Weights of a small GPT-style language model, trained from scratch on English Wikipedia: LayerNorm before each block.
Each number is 500 + 25 x the weight over the matrix's rms, rounded and kept within 0 to 999. Layers, rows and columns count from 0. Numbers have three digits each.

# layer 12 MLP up, 512x128, rms 0.318, rows 414-468, columns 0-127
510493514511497562534455467493510484451516513489498492461539460530495532506482504492495528532498521509508480519491434480552506518464459535502546518436490530511507473526538496515487483529467516476537491503520494512506518456539490542504546504505520509507503481491470483500468557531500537495480467494499521486513470498514521486536490438484507483511492453538491446511541542516539511481482
510526517499497502515473499452540491480528506501550488444504533520508487505467498508484524491529475446492487452476479508530506529475497509499558541495484432505492507525516466486452504484516500488520511509474493495466485511470503497515530522460501499497493470479490544523474535512479556529521506464496523517486515498505490516469488468519509496478517480524494504491522517523531458481489
526473518577533517502471455527530464489512507440486526546464519476480477530487527503486453571538485484487502496467511527538504474498492468496526504505477504514530532500491501508556500531528480520531499523533482500510514539524490469470469472497506502501498451552527532490492528504510476490513507505520521464523551524499499422518497532468475510497482488502537522500457492477499498484553
511483498493451527512454532533449504529460524487496498481489470510566491525500501525522484504489462470500482506504488520513512509501468507507487466500485525483477480511530465480483460461473499512461522441489467529458487501496525503492502505457558520474479469497544503502489492503519490479471526505487468515521475540480517486502473497506503505546489493519486468487509522462506520518487
499504509501486487499518489495492480506487527512504494556528510463503491490506513485500462437515506526469549492456515509494456488498493495487499487482550464510521467505535531516495459517437466504509494477500511496553475493506475495520511515490509516485453515525521478478491517445512445488475530493550508480543514485520463530459478518518511543515524448497542513550479519539518486523501
526484478499489513472517502458528517466514493505497506522511522491475503483573507483513519551485510483512480497487508496477493547492526485503501516502498463520511563507508509460515484495510503546458510508533444516504541545528480563498498518477455479482448477489461484554518524488478523471513544457523553488515527467527520558509507523477500476503492449493539509482520507457485493469488
476494521481482503499491501462490510511556507495530491499470541500532485494466502514487461495494537509515546518478474483516454519497525505475481478537536493524515504498491469520506467500513465480522485560501495478518487513537537513495470459498503514509486524494487516451539518538518514532491447459489510523461507490435500475516510465501525459463512496498480533536519485516507517510426
514505504465494477508498519558515522518502503511524485542480476504465491503528562428458463478503490464443499522496466526500504504530512521487483447477557539476520521534504527543497478509535529505519489517532505483499490551480525519526500479498527516478448499503476491495533475517505474501481466505524435451488498502487497506475485534508512471509538492460573500545517485526513481505474
508462502466584537459533518501534531516478485440494487488501524506479480518448472469516515493507514503469529463447498494495489521475512526470522521505510517510493531517466484494498504499526491503533478520510502518512503521492487535499510474472520493469499517504504482494488511548495538501477491486504519483477485502518502513485471495478457496545517494493483576515521532425496462467480
474511484556503538495454510540476495514497499499496520525486501452465476511513543458488494519497492450509477546482490461563475513494504493519491498507493502522509470469454514499504479499497483486493534525473498519544526539450524521500483493576501489498506527487471474490502507470501511509490535468492526474478505503513496498513498511508473502487497491536568463508520494545485492525531
488487538479528513465493487478479486517531464493472470506508508547496521523477472480502498470540481470504504514475464445487486483535484519508494526513470518491454484502482479512472503518484496505483506524513505533514543539493507506511534439500489482494508512482508527517484524490497483468481465516528520506551440594472539490521481496472506528521493529497473533562465472497505522509482
541505520492480496481462472512513470512516525533469513522521552449493445499462501499498448475551549480574494512541529534514468499535451488517519521510495523520524476499512486504474503509563488484510506468474510534479485481519484476477493517474548537467485543498500567496437462542491512492476479511483494524482491567529468474522475457488496474506484497503478492514482539487514503510466
472468525500477462483462498453523512516502459522496538473487516510482471478499519522538482514512480486478532486529531480517503529546486541490524497501505498531475469518481509499492526498503486511474498531524504562480474447499496477477458503507491472514530498506510502494482471466522478559472490514486559557470525474521488490517475471495503517509541505487499485508519489488490511504506
507481503506516495529481524486522512472468465497481490508479497471483493488569497483500497511514532486496499469512503508505485506514512501485499534488481530510520514466490524515476519558508486518539524532490469518473502504489488499455532563494465484463481511489521508477485572511475546508510487504525522503527488471490503506470480513501505496509523478487496508526487509497492503519514
487515524499449511484512508521513519499531513478503448494498503532501488457520507530517532513463527436487555535487508495460524508477513520520495521499525449549489504526454485469535492473504485483491489479492524558477512478485501471535507467494496489492496481492549522521487449503505498496523488494477520505490452478484517505509504479478459450543497463539481462511482507487532516506523
468473510515481523498499514531508548533476509511476520491490501480506515460527524495453462506442493533529490506443471497510495470503479554462532526487480539516498520476491513445540488469491504504510503479508512498551533502546537458508487508529486493499500465467505504466506531490473513507500496526509488473457489542472499493499498491509475486475524488518530491518498510566477476450523
493464498559511525533506533484534483527515486467480524514468498485514546521524514550467512492518544480462533489576476481505499443509512512499489549536487504526502465496502488486531492486481490552475486516508489509488504482505486460444459508464518491493504501526515475499508464469496515513493513458469517515508475483490486489503483493508568491489508486483500488499527488467494468495534
509439502501516520533507519505508533503523498499511467490498491456491498477416513502524492527488498485541446542481517496549512568488463494464512515475500490486497478478481532510512502495501471520516558514517481512507481483491503501502534487541488497464516460505462489487486500459519508490499473489487528484425468581508504495467484475538496509490470498483508514473517493522534484485478
494466513510482496426503527472482533485493473487540511535497507505458524493539536500475493499521466506527524455493521499519489472468535475465499507518497480496493453515486484514526497488498488505516536505511530489539496472529519578532497530450506491483523518502459429499503513457464461527519488488489510493458505468515512523522519465463493457502475452515504510551517520483446522504499
552490474476524469499475546486466474495509490520489486514505471527480477503549480478494498512475496489487483481461484531560490475508491522496463493465478498492523496492520487484500516508501525499523514496517478486473478485554516459474493540554476521478469544447471475547484443501496574493518531539507544489493507512513464492538480498433482549460508479480464495503549477495480513515462
444484514519489488468527465493441500542490529513507533500499475513500474490526517503492500498537510504498492454497473497493508492452491552518510516488508471534539465466510491490534488481532518508508512474506508482489488516498493452472490521519549529505459508439439501547494528515529558494508502486454528518491508467497491539485487477499495487545497488506467515492526480495450520539486
474525520525532536482488536471455474485492474486492482467481486496462520529470517486490457500542505520547518492473491543528455485503489524486500500504503500510514510510483508492473463496516510471524501497537526469505452470470493500521474469527496548517531514464541526484515513515470557495508508495508561504428579472453494522505483481498487541491490496498484476524491486517500521490531
502519539502448460545469479490519491470504563514487540484522491537490445491491555507500498481501481569519512514443489528488495540482510541541514535530528478521514534483530511519520486482487520490525490492492541443501508501481461534511467480501513498455473517535519511504483516510541562494519446479508499496510515535476500518496538514507508454480487492517497496476524460527515505503500
487485474493539481512508503489513512477486470493479479510507549483501512536497498510504533525484470504492493490442547449474499497510463521479455476514452484532532498516452506502514503500502498476519541516539459532513507519518522475521522538480526511493524526529517511499496487482518512522511481497473487511467527501500479508502475505474491486517481454515470494503497489475525515476528
537482545496506531498499509535496470511477456518517477476493467515517505497542526481514504453514489477538513515496506498488491499499480513499469494508487431506455497513499472453474453504511464458475537459516526475494542458494529527506526507490486554506502515535485505465526484490468475479498478546482505491556476515500526518469502502496512515486472489503491486503503503480514519494503
460487483484482488458542534516483497496460531500506512513519509489457493505498489459523502487514510443508503538411535515487517458504477492545511485486501537498510502521454483516508495492486508497486448482477534550491498523541472515484549460476498500511524544494502476478505482506470468532504514491518485471490507494495516472506503502527492533482495516501474448512479480488494495481497
514500509529493490494519480532510495478463514503472472536484540517506480498451493504505506528521466503510475487468515482516499549469526491493505509515465537472559516521468490498506475498481552507500490480547460506538505533485483534525497480504497503464419528502524490434538511537452542473510486500495477541478483511504516494516523474518487500511539464448476520531495481518500462545519
497472513525530545473507509478516481467470472489478526474469484493521512551489508511552523471519540499473476530475542476507485541478512518491513536502472483474515522514521495541524495472513509529520495510523482536485491517458476526468512530507502546491517497507522499459500493448493498494457519462524502545493513438534506528480504450485531515480499452520520423495495494498515469505479
530507513505513528510498520498494496502510516498496492450471489533466508493521525490515447519512537505534487501517530513514512514508523527501510540526483478496518474480493504516526501557480479517464533439479491482502493511522505513487488525487471519494511491441493506501549488535505502452456486542525540516495501506500505502540479468482499494486481473513511500515517491493501479519515
525465517508505483442501478490493513521470485516539470491505455496516476533523521492475475535474461478463495554469504481500505522511505469463504494486512465560486524566538490527483538482502498492530508512475508509492523503498481447455554506498494484460532486504482538474499528485512473508502516507512487484505523522475465494479488460509507482517496508494542439518467524487453490520473
494491470466472506510498505532497473506515543547552505503508499486508496501526521467462439558479453472445507498485502549517499467490533475502453522527486523480460492500518517459538536477532538523485465511476476522535490492493520526552544550482545502508511481511519522544476508498514499448445494516500446509490523494535482499498493557530495487493515484469483506544463530461514447499506
491483518465489510561480521506511502507481550480480493493522481500484510486495496504523488514478517456433496498498488471438495488521527492472473497506485556538509531499499513515518500512498494528535510499472519486501479514493515495464504541490498499454474480496504504494498509503467524483506483474505504513532508500511519525481485489498542486491534460507491478501491495486475454530517
478510495449504498461467498504513474509503481514463495497493518496447476528520507490490550514488468478513493510491546543490512485474500530501494522456521510484532491471553477499497454508456505527482547500495493456518473514493555538514464534489507534463489510488494534540501473487464506503490499496488471514485469510525506451548481539535514503526518506514467451491479467497470500526478
500512508459492475479503498504489499524495474498453521511455504503539489494517503528492474486538472550495481476484483513486440507464523478463430495551517509503517522545520488511508509477495489492477485496474519508505488508496497502474549517533494552486473529501493510530486502508516548499496472446503505496517447491506506483493522552511527490532519495482485485475524493504479504497524
518486544471517504502470473478496498516460509514509531495523456495494519477521450471508464528525527508478483472487485508529488481501479573488522487459469483463526487540506471496480496467521513528504494538484488460462507480487480536501502538501497460503492488504517512499484524532490507502477493476494505473496494497488469525448471517502539489520521450501484474522501539521503461476516
475500482492466502485508491504489546550505524480464520461514484481468523503492546495505450532488517458515485497525518539489481518526517496449496465502454505520517539520549504456477478518476489482526501482483482526482510490493498486503487541492506516507489495470478472525520531467479484512523506547505500493504526472539517451497518475500496465513501467536484490505515548520535510490503
470506502493497509506510483502491480481515526499476479522542493495478505532462494453504452553463470489501507488472473537521500487521446492501503524489467500505520450493498523474483517485542502482485517481485491541490511487490442508525464520487533515522474527509487543488529534517508490497473500509513522494521513496520498472538500489533498483523492499465551467546490525488475537508497
524481496509479483517511478502474484482503517463502536510507460453520438499530523519522512518481469483459518498491487479495531522495513503488498517467517516547480528504470527535476474517526487497507488468472486485501467524576484447523515537469529487530495438525507484534496515512487499485496496521492563515506535495480472514482432489487531541513482478488537476460477471470549554502549
479469506474495503527509521503495462501470460508512520451526466511514477468514511538489490464466464478505502522514572562457496552481462522473492513479518479448539461476478498489468472560512486517460518497492503482488495491536547526516542481503496495532481449496495496510505535481514555486506489485514495507501556476535490526528520452484496518569495508469487503517493495523494458542509
502495503478488489468549528542454523496520531500471498486516507479477475472483491512480500481465459471509479453476457526501500519486537444514486511526523513535500422492496478509524522526470501483489468505487539454525485486481503517522440500514500525466478496445517500512462547519494514509518511551483511527529499489473536516515527438514506518510551493475522555527456508503494491495492
495505450540493517509494492464491523534482520515494498540472517492526501512533488516506514513501474510472496517512508494516480534494502479512509502478478470492509490500525474488518513475528515513502477491466479497471462486419519540475490535498538549529488515504444527495489494521483514535512507487522510518479492458536499517528505486469525512567471452466489535525526498494495483514490
516454494466465502506518518509422493506543487504532498505533480487529536497479512502490528513475495480505494511508484521513529506475485509509521510494497497503472501488505517496494480490516490516448511500535484517490489511524487487482525512508488503453493500499518500481489473502557489501483525510520461523549458482501467514468483436501508511479511481504526489481517471548497521483515
501519512451528489487508503500518490484471505487516508511504492458508526528465508434508536498539551429506476497465503509526517527494506506531446467512484501466491492535520506519497483540510512547515490550509494507505488531469483513469502515472477500496505484492508507523506494527525505469483499497503488516495478486451476472483461504476485470506453491474531516502526485523519519492430
500488505462504468469499474510512489460544501496474513510511563492514485535490489473518509451482504489515502494534516490450483489489486525477491468533478510476540557519514491480482507495470532489478460507527495494494476505464515549462536501512493505495512515576514487467484440497530499547514525508509500529536497504527499465495498506438514497542540484466497539475488511523560516517535
477516482451493511484510520502494492484491529516534488510483525507535478517496486465542513486505534470519497500518496496474511479459487481472495511478498485509471531513481534462524521528482446507468520538508517536502477458488463501514502499472486521444498553479500483448484489486513499497481460496514517502528479448539428513507505485472507512462519526514490487517488499525504536523478
484469501474469451553510446482456462494501491494533490498510517512498501481492482537519522510493507494486503528462502494464526440463489472486499429528509528495492484538489475466505492511486488508515514560468466483491472492493500508538492534505528507506476483525509485512472496519495527516504528494488509493516474567487456504507479489513472472463524519478478486529545498461538490433522
530496484513484532520518474473514469493527509492535534516560505531415495502474472479508509514483498476518547507491496541468492518485477520496532536519488471486466482474438463525515506530503478513513510501523485502496479520490515508494530521499502513471491480506499497437467519516516484540458492531480521517493537491434511507484520477484551509463534524489524482467483495493481496522505
487524480467536495488480493537505483506498491458502456519526526478505527464480498484522480507509533506408498485499478544520528453515485468488478485477445493499532480529495503509494448551496529485500498489508512579500478468488498474447486461518472483490494490484513501507470496506521521494508467468483456506511505493530514484519537501514515511531517488481533490502520493524517478454536
470457494516520476479521482500561507485503448524515492522477481528479491494497550465486494485508501486457467492474509539495456504522518520491469463473527517490505493474511503531517485491463481472488477500527527505522512459498513519461512453490486485529509536500463514471537531479491501512501497550467532536481481511483509513519473542511482537552481491474488491509484523516497474491532
520497527554488478516468485490497519472464511523542502511540502505486481460473519535546543447504483498513545511499481485495456482489512518519511525519493473486505500508516487500535490497465502539484516519511527562467478505504508490466476464483451508499447489467540510551474512488504501494492507499510500501512485458492475480532471449494495509471482471515501520447521499556551523511496
486545491479460453552547507525493477528490465493470512488523506485492469512462511507495502486473499522508514476522506522505558519493484503496468506506522520482485501518523494508509484440490458486539520464470484492527501510495511500474479518476526466475512496440524519460519492541512502487477503523479505510457490475508476480467485502533514443545528500516476499487461523486519507475487
483464501520470522514487445472486484521502507526517462466525503514538509549529515473531503535534497546529507461475512476490513461493493508509484506510487501488528533531499499514548486485474530487523491489512498513559483498512492453484493454479527527483510536518487532497464500494493535467534479490507489495511513475538497493463477513525541516523513481489478470474503509491499453514509
529531538540429501479471500498539486512504522544506496529482503540501492518521481500459487534496478496552531532503478518486428506527497504559541478513501515537465477496497441495543462483481504479496451530496512532485504500512518498521492499503509509498479536492497477489482493506486556505535515488524554512491465528457476480493538483488470503544529507459495444497503490535494517559525
464473485487507476541489459483487481519527494515492530484497513526509531480521518498504466499503473462448481476471518514504494487499489525495491494562486531503539469513489504525523418512512555584475537496479485469487509506506522506524514508486524503516507524519527463492548531515505507521522505473459453539492471511507502508512493505537479535487486491486500527501485536486479507505537
476495523470538481476484525452506517505513518439501509538508483473472468486492506458506499523503468482465484542477513458492526518498497502505503513519507528486498464482525555498469549511555475522466504473491520497542484459495451469515453478485480520503481538513485494508472492513527479492474484521469482528490527486452534511494465489500451491487532461456533503490477481503513449476518
# layer 12 MLP down (transposed), 512x128, rms 0.295, rows 414-467, columns 0-127
516533486488526495492503527503515532538496501564560465511478488481580498466503483476557523438512493484514517481495509501492550483508530474490524498469524483505492490447502483557536508509554472503497467552506470472533478527511520492465503491500482532511520465495480496526468485466436494516491499495518518519447516551526498503488489535490474495472457514516463501480456467482551431498537
482446480490498538495478497534488486507476485514527482535542493503477515527531467493481516478462470504497507476481484491446516511455505497524463455535488509491473474508473467509528540521540543540479495516542473494500525501467457499529481503517501478462531507502506438495500504555502479495486466552486512502483497492488486473498456517488487518460491513500503475534524475498452461477489
483522527531560492536484512516501530539536466560432508508515447520518476487500463515501494482469481503497513496494522450494494473496494488449504541473553461499491479455518519543544481524527529520534497500506484541514490521485469544519462490486516536519473499493452518487498484527513478494505467523485549528502541467509488466512441485515509489483484522525515476506506503485518491512479
510545523513474523514469521485518517521507507468499488509495526520504494521494501473495508541473507527455503501501539499476469502510498476488517507522509515514495497518491541499486485517479487506490492477475526497498543497498486461498465480501537495505492500494520511506475508478481460562522496502535477516490536519514531512475484500478503497497473510527502528504505536470477525525508
495538500495462472482533542498504499488518476513507477531492511472460524499552503543510509469513503467494445492529497516484510526479518469476511529528517522477448499499513494473508528459485518467449516451469489504466490537510482506504487531531492470497510512548488527536480542509505519480516541455466490487524504540480519475494472487520494471547504524494489487490542499501482487542488
515518484523527482465486503544517527484499537510516456472521544458524471494527530503479473475527468497489514491504510517453489503528535515510507499528509489485525509475537512518482464503483474551541501483461497450522539507497566462484496546501529472509512532451481494536485541510509463523501499477555461472485485464484500500450464494500512544489489560532468531468487478515511509508501
470470456490508503464493507525531571523488477545490571463515511504514452485448472520500493518542488536496481498433534473516500481502478462458491494523456402462482498514498581534481465492463532490514525493497479514553506508506510568513520475453527488496523524505469479467496562505526481485479482488510515469531485484500496492513465502498475510523468533521484515541526507474545509541498
544500452530518503477509550464519511502449464476451507526479517494466473492488470478519545456523533507491516506520527491483515528549452461499510547469518525502483493503511494502508525501469541520504514495525509427507478523525447495499482524521477509506509522492543519513530507513522491491486481496494498502524492466523490482479511491522512555468503498507475539451510508497501561495520
495509528525522505527505510477507516461522529490503481516490496493509510509522550522489524514498507489500492484499497502490485496535469469540549466475552477526449477465498476544479486534517507434460489491518527527510553507488510485524478504531451497494494512505495522468494540473527447484536527516504502516482501500530493518459536469478504514484437550535447517468468496493498492493500
445519474485533514546476518533509533540499479495507489500471494468469499473530473510517455477477524473498526509474509498494501515477489507506516523498509482484464466510511504490544520532526481506495496464533468512495458480456502500501474542472490523454516497543523474517510498434477468501497506542520464465457508499521528490531537436481508512512477537520478525526486489504489489467488
454479499501483505475483495504518577498485451512479484521481518481536525507487477543474473517525518504448496540533507501525512490509490518478500463487542441510532493516490513497489446448504512481484475459514527467497480471496506490499505477519468485474495538500494500476538509464537468449482528533530473481456519500514472486498524479467542473468484566478519496468504514527442495486534
474508490498500489506489492500478501473500458481529492509453543506503501506486452439556516439495493536478502491497469517550495473521496491506504472500511506490511512513439509512527500525536466490468491483483515507463502540481466552491470504495487517518537538458473493503457506520542475532495464513470469490496518507497509470492504496474476497460484503507482479501494571472515533518502
520532504514497540490502533512473489505515518486514497506505511460515501547502494480475489498476506544521503465528487503499445468503527488495498565483515515507523539456509507489513495472482503483517512499511497482482496535526495489468508487546462486495487515507498490532517485529534547496468521502514469497506494542480523511436518469534507474521496463478524508529511514491501524498521
476492503493483497501546491469515521522503569482486528509493492516496532494482456516511507483485502507500501523498510460540508488494496500485477504479523497478481526504486525490524495458495491520504514490499483493524500497494515456506467473488545507501497503475517520486499498494528486504492541484476477531458462532481513492478512496486505518486561495518474480475506514508458538549484
523479492463472458495495488469496536486492489578499455509489480465489520502533533492515487457545512497475501523494485512527510522537500486497549514474550466490551570498502497530489458523465521470491474529505481487450506492526493490509461502541480490522447497498523447513523488498494485456560497494521482444498481512519511498503459476519489452511504482499481474502483515513456510476507
494491546485506498482538448527534516522504486484506459445486476486531545515465486508486530490464539506521516487520529506519524522484518546463486526505470519477504482516508510504478493539495480481522518512469519514436472504487494519514507444523489471496495490459577464516482492483501532514502511533476492493511523484475504514514515532496452463493499530489451520518501525492482507492499
495488494471492472529522473512534514451473489466513516505518500513480504516543495520531456466500476495543555477483518518510497522515500479500506519515523509488469504516470530475510485540477479517535498490505500469483498527507493508554492501497515520476513516521495510492501530539518475482506474508496496461483515532477472514525511486512454489529530555489472535458468500501467503502475
545502516472524486463554501511500464510487475517478482499479474491507528526535478491509493498493465475456534502518506469485511546509471457502545464474538514492474508542452538505483507525508484496466495500479495506511472488538512534505475485516504536507503481491510492493508500498447480493454508507465510522528490452530510472511453480484467515485489537470460473494519497484469557520470
518483542484518502525467467464503495447487525498499508487513516494471471510509511511496489537520518465516508495493499516506507529490503482484494479508485499523522527496510487539495518502482528481525449523477485497486474503503518479516556511496531534474548514515496451509523533498541491469523557497553524498505509471473501481526454485510516500518489486543489465561443522505440497477492
495525485466504515524523448517476451544484461488523464495521529449494517522523542508463471481490504469566478517556483519462468532461529493509537443511514532502470487507489488475483499529499514479521525465501468488530496509497551481496519536506531502528522482505480519530521497517475496500494523535510507504492476513487453491543486541543516525560506547520484475488529476492499456518507
525494507520528445481522492497485498513503505493482452443486485538517502481512455469503485460470493522478465473514474505508453485510501545504526466496570513504482516529530512452514501483468496510506514498519515528488489513493478505495566547515534500486500502499482487490506516498514519511492500498461502541487482517514470480492468494548456527491501478515501491501489526500522539491518
452499472519511496480480517474506499482510532478511490546483507530518513468494456545519529468490508567486469488517490539510495523522489489525536473475519514498465494469481470470538480503482521484511504463492487502516469470482448469509445480407520503462499484488505481455503517489483518482561537516539494494490529511521530505494501485515496484501478495521504510536499519498486459518508
495505489557462524473471455498520489526518544508474508487506505466467491545514472497446472560538515475476537500491499480531532583498474512485488527517485501486469468498507511508513507518565583495497470517491509525507490478493526502507492515516474522496482566523490484527501491473522550494540485484481501539494478509489506499496522462522488578549478502482490480479542463509487531520467
500492517501530506483478501529485527493501519497441490478499487473448470568502485482495477503493513481500534479501487513518482472499507472530494510487489474525513527499488510501501489502503544510521473503464483504504486480507485504498534498480507527481480484543498520491481482473493498528503513448505489518506492498461495520503537506533516468491434520451508515491469476467502492511510
521477512528485512496529494513543541485474521515537517503578486470481522531504490503467531490472485517491508485527491444459497517530513517482525503464494544513490471514469471518515513513480512525524508483525486528504492522507518487464497554504540511498490556488510518468494508532447522482530508510474506485494493509447469515496497472494490465516499472497485491517524523516467494485463
477497473501483503486519490462530499504469508504525478514514468476470485445470483504552533482520521483455514504555483531479498471523528522521485502454487488472514507493503514496522466499489507530493509478466518490520534464481495489481470522506510529461514489541514522523542559489520480488488504452511415451482514536445498490470483486506501521461509532519476535487497538544514513501489
479490489546510481540551514480504514499500465474510513511473479493517505477526499459465485515497531488520509538497500478516572476502517502502484464503474511502488494538531516505462504486487481456496507501518533473484524498507458451493521499504455508526484468518507562535529529457487498523508508513507454482500530514525492520469528522514517481439518509513463523533523521505444505522487
527532537466476522515558527544492494514520504560499472501524539530506519545526495540494490486496498529535498524493476547479517490482470494521507466524538479533511470477480477485520461482489498488508479452509533509447510499510480492495492482490503497511484483498508510473483463473510494475454463513491506501507501556513486495480497463554471528521502555485530509484492491480507474531519
458490470488491499462506525508481495504496501502481476490499479450498461492524473507465473507523513503518523512486447496509515507457502512506492493519510514504500491480539506488491501520499507526534503495516498484545457485534488493484524505510486473513526479482507473515504497482508511515540514506507482499510488515493497473480498504530476491523442562482514482503499499471515543488510
475539476504497467519499511483526510509489499523439537495478470494456497491477473473489478451505524499509506509525544492501542512531472473489492504507476517529499507539545503479555483504508487501449517450450492524492515473509533527477494513515489528518482509474526497463553437465490495514505519493517494481514554476501561513505485514531519520505517468491466535478493484493505496479539
477486472509465507504517502466526523504474520478488527524543479489528513533493495491457508488543509514485508462516496492495459499461504504447524530552505510465447498497482455435469475502493509501462505524469497503542495509504525502536504509516430492545482501501538483480513495452480510478496534481529526486477468490472488513502534510519544567444509471531521535465543495497500519496465
504474495498489524503476478514504522486534522497539515500472492507461498478525485508515548495511511487489515496525559530514489516508478504471519496498506502435512518480512520515498510498470513512515480505509503512500484485555516507495480528495512480540509538502517488504482531500535507504517487485490504508484497491496488478528520505477467476507537480509464495485523510520488506501490
516519544497486496535493506498473488465469508514518495519507498516469499501461483486490561474458553535502466495511509514486510465520500526488515531482518500486524497476505481492493481503516519517488503518471508497469513504537520469558475525498500523519497555495496466529514515506519513471497534463484554483495542570458514519518514522484442530515520493488492485488505514537469539521514
494503532489486501514533491499483519486487530506515484521491494487471479527444503479511497482478481472510512505512514511497510513503462503517505486486516490537505489529482517511478500511491522491515551487487497459542492471464514488531488462551502506512520518505490489524502496503539423487511507508500495507521527486514495477545512485507529519529548465522483505514530491501477535475504
458502474479484509493476543487468533475518517510476485496518472547497530492479496506451483475461520492491522517492542509473544487480480492494512477462527496530523511513512514524529489469491495508493490501495512505533478513526514478491496466503539503510496478507453471482492494502510501477490500498484530507529508507538524571512510518497518506494454534483501490503525452499502535471476
492509496499505488528473488476533548463496479520492434471461505473481499482487489505470520542502494541502464552514495471488453497468512479513480544510498521493462523487464491513506514511530536511524494465512511488493496505489483511465471483504522470500498522493481534510511478531504501510508486490503519522504474508507505500524526524503504514486479462499546557533522484506483488535498
483507512500459523524526477477511451464501485506504492517489517478473535488436473528532497510522473515482503480496519534510506527529472481494503518515484504480480532526473500470504526447505438505509532463507542477517506483475478511501472481516499480537515490529474498488488520488489458495494478508477513484493460450474485494506515533495476512470495509514524473472494505517545508551505
426558561429571537517511494508469492462487500490509484503562403537510509517475493499519549455490484461484413496459554516490480530496450503518529505481519457432471519521533498504490480461464503506520508498466512531526526530466447499535485474492533471531527512475457463516541476518490475480464463510493507474516488497501458472523477485509514517486500524493489514540538527471483483488484
487513487485513528529460485532472494505481518502471547492467509486508469483543445507494521504524481477548534524538548469512511512476509495480438476500492492528521490466506458510535473520527501518482494512456566403493497538468499505495491416527522487514491537483528518523490532452487458517524504543468522561502470536479534492456485531529463493514492528449524529486517492416474482515506
519468494528523475457495468473517490506529498508518501484514459463544528483524470505512508496486471502487510465516507433448487506501474511474499502457498520485500506488521506508503491522483528469469546472524462510499437492507557475472514501498493505504471510556529539478476504517504478507482533468524478520496532501490452494499475539494476514478545514523463542477490539505463502536524
508496526496498469526465472487434489515496500520524507469483484497520519532524482506459493511479496498532487514505522488470493521468501511494494432506506501489501523521514523503520503456498475491511497496462472492519499486492466494524476516497478464537506513509518502505472479455515482487481520479491489505533496515507481512492437535530483492505503541543517503528507492509480480444480
526497476504500512519507483497482493505507504517499491487476463475483517517504491502491531501521481540515484467517523458517494479539510497496489526497481493494535507494506520500494507495504497490510505517486490497521512523534508450524548482478505445535508505519486491503531493495492476510498498516539482493481485502473484497516534507481462498493478529520477547486509518485499529488497
490512524527485505499501484500516524540487456527483497484529492518482519496537478491498504468521478523496534499525506460536532500514528483491527506492538478470509514489483509452508509515491488449511509499502516504563533500508443521513492462515465519487508493495550462514491496533506530507475524490506503487512517507536497520495509530477476492479551499466496479467482467493487500519513
479518503510516468524524510511489517494505517513459489529521532490475484477441488476497464461523518521484510501486510540551477516516542506470497555495481551487507520505502471507530487471449477494506546467539460485525477512478487498495507491489527496541460482480478489514525494529469491535466528502512500532531529503481472472470495462476534542474491557468489441502509509443524523499489
492500488482505525460510508525506498545468513484506510519487498504536523493480498538472507485563466482451510467521490518477503470534494510495513482506487497485501488507439477490508482526499460545500460473521492512512473490487424445487521499527450537482529527501481482504484498463489472519482457485505495524537480504510450476503523505519483488529466582528471477508511495491510514490483
527530478503520522544491491523495502474498531546480503537516497455530496482474495523505450494516496531559531514481491506483554479517510486457476493461439489491466516520479500548509497512507485520505461513468435500528463503513491492455546498511440512478465467482515523511530473499509496503510466510467536495538501537532484478464494555470505458544441527503515483517494511495514474497490
485535524490518464509503522539508502514540509517486499479462497475552448526541464544492485433493478508490480530500499487463475500532477483518487492511524502492504515511491480545515518471481514497504462502528444520506509516486505508502468479509537494491538523530515476503497484491522505486506498520502536538484524485494482520514496534534460492533501547494484495514443506491489505476500
521492471525473466503518491461485555444513525482503519499527507490475508498497532506484504503533468495526537509521498474484490506592509468503512504480501521487491495491476485511510487485491476511519530514487502496484510509482527522486489500539464485493489536513481512527511504482500496483526500496527519502470500532494482478485493500494496524478474537515493508518519493482480521554487
478475507492442501489478472467463547494505483534509506494473505455493540525549459533498478526547489463497474486494502502507488522467484530488517493542512508497523499460470515449470554518518492468504484520492452477501489535488515463533491484495489511481517438504532475487507521491512505476493495515491503453467497456488502529496522494513481478488508532492495526486509490503476479508459
485485546516444512565480527546539526534522497502513505523532527463477493519532521548490495438500506475472505509478500501469502518474478480536512453507492507504509478483506466560511530528494478524518518521502512461476535494487502531488512520505513490517438471511475526541497513527469486529474498489482562509498480438487512476511481483417470518505439519494496504463559454517538493496475
498544462529480516484504557456517493456497505505486488529480507546531510512512487507493501501507480533492511489478524519521461524491495515472487495512484541525506516515478485473484499501479524526536470511516501462524496485533509484523471497494540522524458505506504527495518495484459485514480441491524502482493504480480506471507561528492476503463556472522534496477499497519499482497506
480475517492486494492501487549491492535500510472473555513515545457497504466516554508497533468494508492444541536523515503534540494497504489513492470492470466450489524486495507522515514485525452517524504495536495519454508509479508488479480452513543505489497553509462509516502536525495505488465490563466511458510530482482495490543485495492492519516435559448487507548478490520499479507551
512502532499538498514518501500489478508539463485508548553482474470481528508494493449504462475501505477459499442501480535526472483528472536460490525506548477462477477483525513525539541551498540532492522480537519470493462482516497481514494480468541459454501493509468480514482528483504477478476531469545448542538506492536516474561492477518518470514523493493474514472510519482520537493519
471502521469544487471495490486450503510496556492536497460510489511516509464481432464528498491535528479499473516514460483491436539484445443520504488505471495497478558487463519459489496529518470482498506513511520491525469462492474541532536502525511497490482513480497505542486516496456479534501512486474489535518534483508517521489512512468509497487507515504563532500516503492480501504509